Weights of a small GPT-style language model, trained from scratch on English Wikipedia: vocabulary 4096.
Each number is 200 + 30 x the weight over the matrix's rms, rounded and kept within 0 to 999. Layers, rows and columns count from 0.

# layer 2 MLP down, 320x1920, rms 0.073, rows 0-87, columns 240-319
227,218,198,181,205,153,216,226,167,151,195,132,222,233,225,219,228,160,189,224,216,207,187,198,159,223,214,226,160,224,170,218,236,217,165,174,233,235,191,270,197,182,199,255,155,214,189,202,185,181,203,213,154,178,187,144,183,188,253,198,186,231,196,213,163,184,192,139,246,246,110,250,209,198,238,224,183,220,212,221
130,217,238,217,230,149,204,188,249,210,188,142,230,197,146,185,199,206,225,218,226,207,208,252,188,194,205,192,220,210,196,138,204,194,200,237,160,207,232,218,256,169,184,195,176,246,140,190,241,192,151,115,205,202,203,264,234,193,179,238,166,181,177,219,161,189,230,194,176,228,219,233,240,186,249,242,170,180,209,207
180,182,159,223,229,162,223,269,184,190,145,182,236,209,177,187,175,152,227,247,188,198,121,147,222,169,202,136,180,197,174,184,197,245,202,146,131,203,238,242,211,188,194,223,223,213,181,232,181,196,249,210,178,161,283,256,190,231,151,226,188,191,200,212,203,191,213,183,159,238,185,207,205,182,150,223,242,181,195,185
267,162,173,192,197,220,169,249,192,252,269,231,265,205,225,221,225,190,164,173,178,164,242,163,187,140,225,258,197,169,133,189,202,165,259,241,199,201,196,188,192,200,204,211,181,208,220,208,168,191,194,158,230,213,195,221,184,187,187,192,137,225,208,232,220,189,213,185,145,168,149,232,212,167,222,185,246,182,226,195
257,200,199,156,199,210,158,217,228,172,160,180,226,150,203,255,228,255,204,260,199,208,224,195,219,205,171,205,299,208,184,160,185,171,228,154,256,218,194,231,143,243,195,167,174,143,235,275,208,190,216,157,252,155,198,195,285,224,195,202,235,188,161,185,159,200,198,221,172,211,183,185,216,179,223,206,184,254,210,173
194,226,188,233,220,181,187,203,246,177,207,178,198,203,237,209,263,214,158,233,166,201,182,181,220,149,182,192,262,205,238,242,218,168,226,163,233,225,211,242,188,212,185,219,176,206,193,203,206,174,169,174,212,215,212,204,173,191,210,200,180,185,168,229,182,204,155,213,148,297,232,200,203,178,164,209,113,158,196,175
180,216,202,210,228,208,255,190,144,184,190,168,167,234,213,219,204,206,205,193,223,190,153,203,162,210,223,228,156,174,197,146,174,211,184,230,268,182,204,208,227,212,138,254,172,216,195,187,204,211,199,269,217,206,225,229,233,209,206,224,243,197,180,247,163,220,189,212,199,196,179,190,174,249,226,235,199,190,186,175
218,165,200,207,255,147,197,175,228,211,251,159,196,211,235,222,223,203,237,187,202,234,168,224,222,247,256,188,150,199,186,232,195,192,183,237,220,213,208,201,194,225,198,170,161,199,134,187,163,241,242,224,213,227,237,200,158,154,202,187,235,171,171,219,178,199,236,199,214,215,185,198,189,187,246,274,160,233,196,172
208,210,171,222,196,203,228,199,195,191,233,154,172,171,186,219,149,200,202,224,224,229,144,217,158,188,243,195,235,211,225,162,220,139,155,180,222,161,218,258,191,183,154,192,211,220,216,199,207,217,257,220,206,184,207,222,210,202,245,195,233,203,204,211,205,175,235,183,220,215,240,194,230,237,193,187,145,230,160,178
170,178,222,233,194,179,183,201,181,199,213,234,180,189,194,144,205,170,217,181,194,181,142,222,179,192,197,169,209,235,139,191,172,188,127,195,149,212,189,158,197,180,185,99,169,216,153,206,240,184,230,240,213,189,138,209,180,212,182,198,239,131,220,185,195,175,212,170,225,240,220,179,243,174,152,173,204,207,201,198
228,219,225,190,180,219,216,187,164,224,217,224,206,203,225,254,186,157,203,186,177,212,214,218,189,211,235,163,257,174,236,189,223,153,208,143,172,249,217,240,207,166,226,245,172,196,174,185,206,177,172,235,226,205,202,204,216,181,199,236,176,161,222,203,229,240,195,202,194,207,145,214,197,186,148,204,198,212,194,193
233,167,243,240,235,181,167,151,215,202,214,194,208,207,196,210,184,203,262,207,199,147,209,194,202,179,220,210,205,232,181,253,171,224,236,223,203,211,184,229,187,249,180,191,174,258,217,145,233,196,241,168,189,224,175,175,210,211,133,234,170,211,176,181,206,187,243,184,226,221,203,204,166,251,234,175,194,182,201,198
199,172,187,158,215,208,191,215,192,197,183,166,194,175,197,261,234,229,190,238,199,195,236,192,182,236,208,240,284,182,184,208,201,170,187,208,200,181,200,229,193,189,164,204,179,218,206,176,164,211,204,205,159,229,197,219,161,171,183,238,206,231,167,214,215,191,140,256,152,233,147,192,203,162,192,198,215,167,205,207
198,221,249,179,244,198,184,178,186,176,204,168,201,230,200,223,231,204,229,222,205,213,198,130,215,225,188,208,173,244,162,203,202,174,212,228,188,212,186,168,188,180,230,239,191,175,143,187,240,202,175,258,168,181,220,235,116,250,191,254,177,178,211,212,178,244,193,188,199,191,211,226,250,210,194,200,235,211,182,235
237,157,197,223,182,178,209,236,188,187,214,196,187,155,227,226,210,212,244,226,170,183,160,189,227,212,202,232,149,202,171,205,158,164,203,181,236,210,211,213,212,153,149,203,210,197,204,187,139,251,201,207,201,249,192,228,200,188,226,166,199,149,266,170,212,215,155,211,181,244,161,218,208,219,206,213,203,201,182,224
210,163,136,164,195,199,202,170,199,216,144,182,168,172,156,191,180,202,196,234,206,153,176,230,201,242,223,263,200,195,293,157,191,229,220,216,191,168,241,219,200,190,244,222,218,206,159,178,189,196,198,246,183,165,199,199,221,177,187,204,197,223,249,222,147,216,220,195,198,185,189,216,218,197,211,223,201,178,256,196
229,125,144,203,188,206,205,208,196,192,194,255,167,256,160,198,160,152,239,169,164,175,222,174,235,169,148,189,166,245,220,225,214,194,154,159,219,200,192,231,214,216,190,147,190,191,277,204,220,142,240,188,235,160,293,191,194,158,192,150,191,195,174,157,194,181,239,149,166,171,189,227,250,189,166,263,168,186,197,213
234,188,172,188,160,218,252,188,168,203,175,181,221,220,178,236,235,228,158,180,184,185,240,193,206,196,212,215,172,158,181,178,213,234,249,173,209,189,205,210,195,158,193,207,192,218,171,179,237,202,208,208,169,188,195,186,213,151,225,218,174,213,232,205,171,190,236,209,110,200,211,218,203,222,186,243,215,214,185,218
279,185,231,146,246,241,231,231,245,233,208,237,196,159,221,212,203,212,216,202,218,250,212,151,204,229,201,175,202,174,212,194,173,184,180,240,190,213,205,220,238,240,189,233,170,208,236,266,169,158,213,173,205,200,200,195,277,191,197,232,203,204,205,228,216,195,198,233,274,174,213,179,243,207,198,203,221,212,193,247
158,189,140,203,192,188,163,176,201,176,227,204,251,207,200,262,170,229,239,218,182,202,196,154,236,205,244,224,211,224,229,173,245,141,221,249,194,195,211,219,196,180,135,214,169,196,233,158,180,140,182,233,142,259,188,236,201,219,191,237,173,241,209,216,195,221,183,256,152,173,165,141,205,278,242,140,198,207,218,231
223,196,197,198,196,205,221,215,193,243,125,198,196,187,204,247,234,136,195,187,203,180,266,180,211,245,191,209,226,203,254,129,200,201,264,192,195,214,243,202,217,180,222,217,217,260,226,207,194,194,174,215,190,194,213,181,182,212,140,232,207,186,181,224,171,199,211,188,224,186,160,182,236,233,262,212,233,179,185,193
203,236,146,189,309,177,202,166,206,196,166,151,203,186,192,228,193,220,208,174,174,189,156,196,212,173,204,205,191,184,222,270,193,177,230,209,214,212,203,205,204,177,204,196,192,215,183,148,188,179,230,196,199,176,145,159,179,162,214,234,218,178,227,242,187,170,201,194,252,204,154,246,195,198,177,222,157,263,231,182
181,197,170,237,251,176,182,229,205,185,237,215,178,215,188,221,184,209,260,217,177,205,241,190,165,199,184,161,228,215,166,179,179,163,200,245,211,214,180,197,186,158,174,245,198,203,193,198,189,200,250,199,160,171,161,174,255,252,209,133,227,172,142,170,235,208,168,269,205,211,221,245,154,219,155,183,178,215,154,202
215,176,198,248,101,177,229,215,190,198,227,224,176,168,213,187,251,191,218,176,182,148,225,198,195,202,215,187,177,179,179,136,191,211,152,195,217,221,196,197,225,189,236,225,139,234,187,202,206,213,200,271,226,226,193,245,162,224,233,207,204,195,191,156,194,154,174,206,169,273,218,194,199,231,207,179,201,186,168,212
194,188,205,221,210,226,177,154,166,198,210,254,159,253,168,192,220,219,136,220,201,128,170,242,193,158,185,163,244,210,196,227,189,194,224,95,214,185,236,181,223,182,173,209,296,223,188,184,185,203,252,176,202,175,241,224,146,167,178,185,159,242,165,152,223,183,207,221,137,193,203,205,230,198,207,189,214,176,203,187
189,194,225,224,253,238,233,192,175,216,182,208,173,213,187,185,204,212,225,177,165,180,242,191,244,240,134,207,221,206,190,196,168,160,172,182,214,202,162,169,210,230,186,240,216,228,217,203,199,236,207,232,171,210,185,216,209,203,181,176,194,206,191,205,215,231,182,222,226,165,131,191,205,214,165,170,187,232,185,253
210,185,215,204,271,237,199,223,126,207,166,199,182,288,190,205,178,204,188,233,145,219,248,183,194,190,239,176,170,231,284,140,196,231,235,285,228,213,218,174,215,156,190,210,162,190,215,207,204,180,181,196,157,225,171,165,217,174,238,214,219,212,188,235,268,201,185,195,187,252,130,204,168,195,278,190,175,216,211,163
204,179,197,202,184,191,120,215,180,212,166,226,167,174,222,217,201,197,228,234,190,257,215,234,254,257,228,217,164,235,209,163,159,268,202,182,263,199,221,201,191,230,219,236,187,199,171,255,124,205,154,188,186,185,209,213,223,222,244,200,220,214,281,212,202,214,194,236,237,175,234,185,167,216,136,225,196,235,224,155
232,235,222,208,217,176,214,278,216,212,164,184,225,212,223,192,216,192,174,171,169,148,236,163,168,180,159,168,192,170,218,261,126,204,216,280,235,194,186,178,183,255,224,193,178,194,201,245,247,189,177,157,218,225,225,228,225,184,218,193,203,167,180,222,203,215,192,209,125,210,163,191,145,212,183,187,147,240,210,184
155,180,186,207,175,229,200,232,212,185,196,178,188,168,238,201,235,202,214,132,195,296,149,181,171,202,162,196,211,238,178,200,252,170,142,190,236,214,143,246,159,184,212,189,241,222,185,180,152,203,251,262,206,224,150,204,163,219,229,206,206,206,218,184,255,226,182,180,244,246,267,217,181,220,223,181,179,126,162,182
162,195,219,191,144,213,198,245,198,205,204,165,196,252,199,196,201,226,170,246,234,165,203,195,197,182,208,265,192,172,209,193,265,221,175,269,196,198,217,202,152,214,154,237,184,186,225,220,200,161,196,214,209,221,224,207,133,185,163,220,174,131,174,211,221,185,218,171,209,269,219,129,168,208,165,206,238,173,183,196
151,191,211,163,131,194,170,218,153,193,178,184,204,189,237,223,163,178,221,222,176,154,250,217,245,141,217,252,198,202,236,136,198,192,237,241,213,226,232,220,193,206,216,209,210,249,154,183,191,221,166,217,197,203,156,192,224,182,217,194,182,176,190,276,185,172,195,226,211,267,209,223,219,91,170,159,187,156,187,206
197,189,212,190,208,226,209,171,215,169,193,209,192,118,203,184,177,149,250,181,175,261,182,172,164,268,196,188,153,242,190,242,222,221,195,235,224,260,187,172,191,211,177,166,171,262,236,227,180,189,189,198,246,168,174,176,189,217,199,135,174,235,181,106,210,176,211,190,200,287,152,219,168,196,228,146,204,174,186,121
197,171,143,177,224,172,180,220,210,212,114,198,193,151,187,207,208,198,221,180,171,189,199,166,192,206,195,202,188,203,148,201,194,186,160,223,179,184,169,231,188,214,209,195,176,214,209,248,193,171,226,188,197,210,207,182,201,203,197,243,262,181,203,183,164,206,174,200,171,198,194,198,231,186,225,120,177,195,215,192
174,178,196,188,151,206,214,227,186,134,198,207,172,132,194,223,276,166,278,260,176,225,192,143,242,209,170,204,198,212,214,213,236,234,145,200,216,191,183,222,215,182,188,169,173,186,153,224,197,197,190,247,177,233,224,173,190,235,187,194,173,143,162,192,257,171,213,208,211,181,228,218,193,177,236,141,197,200,171,162
215,192,213,180,235,231,215,206,253,202,143,204,191,218,203,159,166,198,251,213,219,212,192,231,202,234,192,185,188,156,178,232,166,199,211,208,160,201,229,185,207,220,212,232,177,219,220,160,186,190,191,178,162,221,166,170,168,224,225,217,196,229,191,240,228,175,167,255,166,163,235,171,169,259,214,181,275,231,185,212
175,160,192,226,177,233,233,175,163,194,161,212,192,158,209,228,184,207,204,157,238,189,181,237,198,182,198,160,158,169,209,260,199,201,225,231,235,165,216,183,219,178,182,143,190,212,188,173,202,169,166,195,213,203,198,163,256,218,190,210,231,183,259,196,235,237,187,223,161,221,227,179,176,229,196,161,225,204,174,208
190,197,219,238,104,205,204,224,200,234,171,169,190,198,179,186,192,217,184,176,206,176,156,204,194,227,192,216,169,145,159,185,201,211,194,155,202,216,195,155,231,206,212,167,232,194,156,249,207,235,214,189,199,202,219,181,241,200,161,180,134,231,205,184,174,181,158,204,141,167,157,171,222,185,169,169,211,243,238,196
193,189,215,256,158,252,217,171,186,210,276,227,207,226,231,183,206,222,198,245,244,217,226,206,187,179,168,177,191,164,179,253,214,155,211,218,258,191,234,205,205,190,172,233,209,209,213,226,176,185,211,182,220,251,160,213,209,186,212,199,121,185,295,266,191,192,192,211,232,184,205,165,210,207,137,166,201,203,190,250
158,206,238,187,215,190,196,199,182,216,239,202,157,216,173,211,240,184,227,184,160,156,160,201,222,175,203,193,225,182,229,197,210,219,208,156,207,194,154,237,200,186,178,174,196,200,164,224,208,183,222,262,243,162,162,169,208,221,195,244,240,204,221,187,209,213,168,214,185,210,221,196,217,188,188,190,234,229,223,209
191,192,239,169,165,195,244,217,205,198,163,179,230,226,204,204,186,233,167,173,204,136,195,202,180,232,143,185,154,178,232,217,213,149,159,207,170,119,204,269,211,178,204,184,222,237,148,240,188,193,220,165,165,223,186,218,265,173,181,185,214,249,259,175,154,240,190,229,183,103,130,191,211,212,200,235,214,213,218,223
263,176,181,183,264,216,209,241,197,196,211,226,164,193,233,239,192,161,166,234,182,171,174,212,170,190,181,180,125,219,172,196,186,182,209,174,230,256,200,205,162,182,194,153,218,190,198,172,246,250,190,159,205,206,214,232,242,242,168,209,239,180,196,144,138,205,181,197,203,181,200,190,224,238,205,130,208,172,175,197
216,220,184,162,179,215,194,171,211,182,224,215,180,163,171,227,219,201,263,238,174,209,219,186,231,201,148,214,156,177,236,203,216,213,186,190,166,219,180,209,210,213,147,206,196,155,205,222,212,234,194,227,205,203,207,190,118,205,290,204,224,185,285,223,193,229,134,154,192,207,211,187,200,224,194,170,202,190,220,183
216,224,206,137,194,195,191,164,208,193,160,189,163,213,262,196,254,155,222,184,145,175,197,287,248,230,186,186,239,218,198,211,224,179,229,222,242,184,196,206,194,216,217,221,156,200,209,237,198,174,159,218,183,177,175,176,226,266,173,193,204,238,185,221,173,255,208,186,166,213,201,189,191,163,190,238,205,223,191,226
256,178,243,176,179,212,175,155,228,177,166,194,245,232,191,247,210,212,186,200,154,123,181,191,238,156,187,160,246,179,201,201,167,174,211,141,204,191,233,212,221,253,222,190,194,234,217,180,186,220,242,188,198,213,235,154,201,161,210,177,208,186,209,247,187,218,231,119,152,174,220,187,174,209,198,184,202,220,194,195
198,199,144,175,178,211,146,156,159,191,113,218,183,144,165,233,175,204,236,210,229,211,180,211,200,247,170,175,211,235,226,206,164,199,189,190,189,196,216,202,194,198,191,229,161,192,163,232,178,195,234,180,166,246,213,220,169,151,196,193,205,185,195,170,195,161,147,157,247,211,211,171,226,212,150,204,154,224,201,200
179,197,219,217,172,181,240,270,217,236,176,196,221,222,199,194,168,187,223,200,206,245,187,158,238,159,199,173,160,192,233,197,187,223,280,157,187,248,267,199,209,200,228,217,201,230,163,220,175,155,173,227,187,179,210,216,164,215,198,243,202,164,244,185,165,245,209,152,236,151,206,186,236,239,149,150,199,213,241,232
202,187,151,189,223,246,232,200,202,176,232,203,192,192,228,203,175,196,218,256,269,197,128,232,211,237,212,244,232,229,203,141,211,206,187,157,218,198,194,169,198,219,173,161,188,161,189,193,155,233,202,207,202,158,192,219,226,180,150,187,203,232,187,214,206,205,205,222,231,141,194,175,177,248,159,231,169,183,177,183
220,161,232,212,210,213,227,207,196,186,244,208,200,218,160,162,200,154,231,222,229,195,158,189,216,146,189,197,193,222,164,198,190,241,168,212,149,260,211,189,218,166,203,184,169,188,201,218,222,215,223,286,190,212,227,194,214,174,193,154,254,224,187,152,242,201,204,184,259,189,199,188,223,224,206,225,162,136,166,175
146,201,202,167,182,228,143,179,219,193,150,188,176,226,203,195,210,220,253,217,217,206,148,146,184,206,166,203,188,225,196,196,239,189,152,180,223,167,197,176,188,195,184,195,189,242,216,215,212,222,223,235,126,139,205,190,219,181,249,169,179,239,237,187,216,228,170,171,179,229,168,156,226,196,140,227,210,157,208,163
219,219,232,154,166,223,228,161,164,204,260,167,220,167,191,177,157,222,193,260,190,207,203,207,205,223,174,187,203,165,208,169,251,195,235,179,221,214,205,170,186,263,209,169,205,213,200,158,233,222,241,192,160,197,233,177,193,207,195,195,221,172,116,247,187,239,225,287,177,234,206,227,246,193,182,204,189,183,236,186
197,229,210,225,222,178,183,226,219,177,247,218,186,207,228,195,150,231,192,303,218,224,261,207,192,241,220,221,253,186,225,189,184,185,157,212,213,212,156,214,176,235,267,222,178,225,184,213,200,233,193,208,186,189,226,216,221,140,219,184,203,217,188,233,199,223,190,189,170,168,147,228,212,189,236,194,177,222,201,217
174,203,162,199,155,195,159,189,196,198,177,202,217,198,210,286,223,160,177,206,210,213,127,208,185,199,204,220,173,200,246,209,239,231,161,172,182,177,187,140,203,237,244,165,219,187,218,193,219,197,183,273,196,187,208,181,195,219,199,192,255,215,140,201,217,213,218,205,189,170,219,206,212,194,192,188,217,228,210,223
214,194,183,230,176,165,194,264,185,207,144,225,246,216,192,128,199,179,207,198,187,159,131,228,168,247,216,234,190,189,192,202,155,218,225,204,243,217,187,218,202,202,196,221,217,197,201,184,217,152,195,243,240,190,246,201,195,185,200,244,214,207,179,176,185,237,174,152,235,170,201,214,179,260,219,213,210,232,185,212
256,199,238,245,177,228,206,226,169,239,182,150,173,191,228,218,241,200,154,172,213,140,232,209,167,185,222,218,171,148,238,209,165,196,184,173,214,241,185,198,234,169,200,256,184,212,148,169,195,214,202,162,163,197,210,197,205,241,207,202,179,188,218,186,149,204,221,161,182,206,201,181,208,166,140,157,194,172,213,217
175,238,176,217,170,166,246,183,156,223,259,151,222,262,202,181,208,166,201,178,201,128,216,206,258,216,185,195,168,197,170,153,222,183,183,250,226,184,206,197,221,213,223,185,198,204,195,213,216,202,194,222,220,207,254,170,197,188,158,255,190,239,180,205,156,206,224,218,200,158,145,206,224,197,197,195,148,201,202,181
156,213,201,200,194,195,189,224,207,171,145,205,209,166,178,213,247,145,174,183,239,206,151,180,225,238,216,197,183,199,181,221,219,174,228,199,211,212,212,178,193,209,206,264,148,185,162,212,187,223,208,163,194,198,230,159,173,229,205,175,182,196,189,191,192,211,201,211,215,233,181,191,222,187,144,238,196,169,174,231
213,216,220,178,157,262,203,212,157,211,226,184,187,171,150,217,238,198,192,229,168,219,202,176,169,222,209,240,232,184,182,229,214,135,184,224,175,179,194,237,234,172,221,254,165,236,229,219,209,229,200,253,229,179,174,205,175,191,185,225,204,197,222,111,172,214,204,230,178,227,262,212,239,143,175,180,212,206,197,180
200,216,203,185,194,222,185,217,241,194,247,218,192,216,197,205,178,217,232,248,186,222,225,252,253,253,145,231,222,193,190,206,187,201,149,214,185,204,182,190,210,218,181,210,248,188,222,172,212,196,177,222,141,221,188,186,157,132,199,206,205,126,144,195,202,185,265,150,180,200,241,229,220,184,190,176,287,212,195,167
127,190,174,215,165,213,201,127,217,206,192,189,228,217,208,189,179,202,244,230,226,241,135,196,173,240,242,191,247,168,178,257,182,210,160,203,221,185,215,222,186,126,251,234,183,193,160,199,243,181,142,213,250,193,211,175,217,206,189,231,216,169,251,199,158,198,174,136,210,226,233,223,220,145,202,213,186,203,206,175
130,185,188,238,158,188,214,263,239,195,129,215,196,189,269,227,204,236,203,170,235,210,218,204,142,207,223,245,203,177,182,160,193,235,203,159,153,162,179,157,185,180,238,194,201,206,180,217,185,186,149,218,243,203,151,223,299,189,140,228,147,182,201,189,167,215,239,232,131,221,162,215,236,166,133,175,105,187,209,177
218,248,215,197,151,194,168,219,191,214,176,216,209,228,206,222,152,239,208,213,244,175,211,252,204,175,219,193,196,229,204,258,239,211,214,181,111,236,225,210,186,202,190,197,213,198,189,200,163,210,227,195,217,215,195,221,204,190,182,192,204,205,189,133,137,180,184,193,185,225,193,247,217,249,204,203,196,200,157,283
175,231,241,270,173,148,203,251,183,220,209,232,231,171,213,226,162,204,215,166,233,203,196,241,198,226,258,196,190,182,184,248,241,195,254,179,212,229,196,170,185,211,163,237,173,167,192,228,224,149,241,222,267,193,191,219,177,179,186,189,239,240,219,188,197,216,213,161,150,174,138,203,211,175,239,183,188,224,233,217
178,165,231,272,170,153,185,272,188,172,227,216,151,185,208,157,282,201,186,213,197,179,212,173,256,207,256,197,151,191,188,216,220,216,167,189,205,229,209,225,215,192,180,241,166,136,202,221,223,190,163,183,206,186,255,194,166,206,169,207,213,187,210,223,209,166,179,244,133,224,228,193,198,155,114,170,211,214,236,194
178,201,189,206,191,192,183,134,180,169,179,184,200,182,217,241,245,126,212,255,150,208,162,249,208,237,202,177,226,214,186,167,185,190,182,203,196,203,189,185,154,187,217,144,186,203,206,191,238,197,192,181,173,214,180,195,199,210,191,228,193,237,197,257,173,200,192,183,198,219,189,194,217,231,179,241,182,186,137,174
215,156,179,171,242,177,205,205,244,167,157,202,216,161,207,220,178,216,204,149,210,142,149,182,224,170,223,185,173,251,235,183,238,168,236,222,176,193,182,180,211,165,280,180,214,199,238,233,136,174,211,176,187,138,188,229,190,244,156,239,183,243,175,193,190,160,189,208,179,225,153,177,201,144,135,182,203,189,224,210
229,198,187,158,201,259,188,182,236,211,201,219,201,227,223,178,156,211,230,290,185,145,158,200,187,230,248,229,201,183,154,173,216,180,130,179,200,204,185,207,180,211,199,304,160,156,187,197,221,154,205,241,185,198,188,187,216,198,170,175,162,207,174,230,193,160,190,190,146,178,201,188,230,204,169,166,191,173,212,231
197,119,171,207,175,171,194,218,242,194,227,219,182,122,187,233,239,187,209,197,118,213,157,204,190,160,190,225,256,198,183,246,196,188,220,209,211,154,195,160,230,221,155,182,197,205,210,188,213,211,189,218,160,207,228,215,199,201,228,144,218,183,245,213,220,173,222,182,188,191,226,216,162,225,142,203,176,219,188,198
199,210,215,187,171,227,241,221,157,160,252,173,224,241,236,178,224,228,208,214,166,190,201,205,162,212,200,216,176,233,256,226,205,222,240,193,280,236,220,205,158,189,249,202,214,193,167,220,222,206,213,201,273,234,174,215,183,231,219,184,216,151,170,262,244,228,172,186,134,257,202,220,193,221,252,153,182,207,186,184
183,230,182,204,207,177,205,222,198,175,209,201,220,179,211,227,267,204,201,201,195,208,190,186,158,161,164,151,171,206,192,248,189,153,250,146,236,223,236,206,201,179,222,194,221,203,189,217,167,219,228,208,234,212,177,262,205,176,235,192,181,180,154,228,189,224,206,203,193,165,192,180,218,166,170,197,201,181,220,219
220,190,142,222,172,186,219,199,203,209,214,194,192,167,198,165,209,169,203,195,180,168,226,223,145,199,159,185,233,158,197,198,281,172,172,196,236,184,194,178,214,136,216,192,173,170,158,172,186,191,196,148,191,214,239,200,184,132,211,162,186,218,245,210,162,224,162,188,115,210,250,142,207,158,195,217,204,161,258,214
184,180,199,190,250,184,209,186,236,189,195,215,192,244,209,180,223,203,232,174,162,234,212,226,134,174,162,200,177,167,228,310,224,223,202,175,160,152,191,181,139,202,118,150,213,165,153,148,224,217,217,199,172,146,168,209,154,208,180,175,212,231,172,185,194,216,246,168,178,145,183,199,220,174,228,173,166,187,190,164
222,181,139,201,231,207,210,188,163,203,213,191,242,224,234,183,255,187,226,246,196,192,211,249,208,194,179,203,223,223,239,217,192,176,191,166,187,189,194,226,225,228,192,189,210,192,196,176,212,216,209,226,183,232,161,223,147,197,272,212,230,191,287,181,215,191,207,228,206,188,247,239,244,233,193,171,200,199,168,207
241,178,202,266,206,225,211,173,169,189,137,194,199,220,213,157,212,204,172,221,220,179,184,174,200,194,232,200,174,231,169,220,192,194,236,232,283,207,227,184,199,180,241,183,209,241,231,220,186,186,214,284,241,202,224,223,206,188,156,161,235,172,194,209,187,247,164,194,210,230,130,209,206,158,160,221,217,240,187,201
196,212,198,199,189,233,253,259,240,201,193,184,236,232,184,226,193,237,164,237,250,208,200,227,141,143,208,199,257,211,202,219,209,214,184,180,239,190,243,191,182,228,184,257,209,172,228,247,258,206,212,209,182,169,264,165,196,216,197,197,219,189,171,227,201,190,195,223,183,214,210,179,134,200,220,205,200,250,210,158
184,221,197,187,201,202,202,245,215,176,152,184,150,191,194,167,224,221,160,202,198,206,213,214,208,186,173,198,208,190,185,226,174,202,231,142,203,198,244,197,172,246,185,208,250,242,235,200,220,187,193,199,173,198,229,199,212,195,188,239,181,174,192,152,211,191,198,238,211,197,160,207,231,211,168,242,208,185,207,206
233,193,188,166,184,174,210,207,172,189,255,230,187,221,243,180,178,197,229,130,216,187,189,223,193,167,220,240,163,216,196,143,190,241,231,205,190,210,205,191,212,185,188,184,187,229,250,249,192,165,201,195,211,197,190,180,190,208,204,258,199,187,214,234,192,192,204,176,169,212,210,283,212,209,252,177,191,194,173,191
191,198,217,213,232,176,160,236,222,167,169,210,248,189,221,126,206,209,233,219,170,207,216,210,186,177,161,162,192,225,227,159,239,205,161,222,253,174,236,182,184,228,141,206,232,185,231,146,183,214,199,232,164,165,175,220,221,227,153,192,199,184,196,243,239,221,224,222,166,210,160,196,225,192,199,197,207,227,149,191
129,204,201,177,182,206,162,210,117,208,178,191,217,238,219,216,245,240,190,161,194,165,202,81,174,222,172,156,179,195,171,210,180,180,216,223,241,217,191,235,211,230,167,229,186,210,215,189,157,186,181,204,184,165,198,231,186,160,201,185,192,193,192,198,162,199,192,189,210,211,127,161,170,217,161,204,211,209,195,167
235,195,204,167,169,188,219,249,186,227,189,246,195,183,195,219,144,209,150,222,148,244,196,240,213,232,179,175,181,166,167,208,180,200,231,141,243,201,204,150,172,227,179,214,191,225,169,224,228,220,217,188,178,182,165,194,250,209,195,189,219,166,204,230,228,203,240,257,200,178,237,169,226,193,210,172,210,211,215,164
182,192,214,237,189,209,217,180,193,229,168,209,202,179,190,212,207,226,184,262,226,184,208,206,231,156,205,212,172,165,170,196,158,172,208,247,233,229,213,217,203,180,159,230,176,217,206,169,140,184,196,139,206,199,269,214,201,213,184,251,174,206,207,203,106,204,190,226,242,211,206,216,224,209,183,253,215,166,189,250
197,175,236,202,260,146,213,197,265,157,245,253,208,154,187,212,219,163,233,195,174,240,228,200,156,164,184,198,184,206,217,260,208,195,208,176,183,167,186,187,198,197,214,157,218,209,198,156,174,215,199,213,183,212,182,208,233,227,195,184,184,195,192,180,175,213,197,161,242,252,235,215,194,176,139,193,159,244,188,167
197,199,191,219,165,185,224,212,241,220,180,191,186,226,240,194,175,219,197,209,178,181,171,166,230,184,200,145,215,186,181,242,161,182,171,238,250,162,219,197,199,200,237,291,246,198,223,180,177,200,214,172,219,190,222,224,219,204,216,152,170,180,290,162,200,144,210,169,144,188,216,218,194,193,199,168,199,227,160,199
208,188,211,176,271,223,183,204,198,201,193,213,231,168,186,146,210,188,189,191,180,175,164,225,267,140,203,209,200,174,224,235,192,211,240,232,227,188,202,256,196,199,124,170,177,184,241,237,212,206,177,213,190,213,184,191,139,183,258,231,172,177,236,203,232,164,205,260,178,219,193,172,266,199,203,243,218,202,167,234
211,185,213,224,216,210,226,203,188,186,183,206,160,228,210,217,233,193,162,236,215,197,171,199,247,204,264,187,212,163,258,164,176,190,205,224,225,189,176,227,212,201,214,186,165,247,196,162,233,181,164,201,190,154,199,189,223,210,186,176,179,213,223,190,193,184,232,229,158,145,149,167,253,160,198,185,218,200,206,204
233,205,197,244,197,228,202,191,224,177,200,201,167,225,208,219,193,173,215,221,204,226,270,164,172,196,210,168,240,213,187,225,229,196,223,236,200,189,188,197,185,207,219,233,188,222,207,247,206,211,191,246,167,220,187,241,188,194,232,203,186,148,191,193,221,170,163,197,208,197,217,228,192,241,228,182,221,187,169,251
228,238,200,188,223,223,197,164,187,219,233,177,201,164,173,209,199,166,168,183,173,205,170,171,162,194,194,238,176,198,276,223,215,229,180,160,235,180,217,151,227,196,185,202,184,199,181,183,194,214,201,191,173,214,164,230,212,136,255,188,172,172,141,209,159,258,193,215,194,209,174,214,171,194,138,185,175,198,203,187
185,200,204,161,207,234,210,203,254,228,157,229,194,168,184,167,158,184,192,195,208,155,196,198,248,182,182,176,212,210,218,170,241,195,235,219,183,194,151,202,220,186,177,209,154,174,213,181,178,199,198,229,208,182,178,186,180,183,197,176,210,198,182,248,159,227,213,218,177,236,192,219,185,167,181,205,244,186,172,234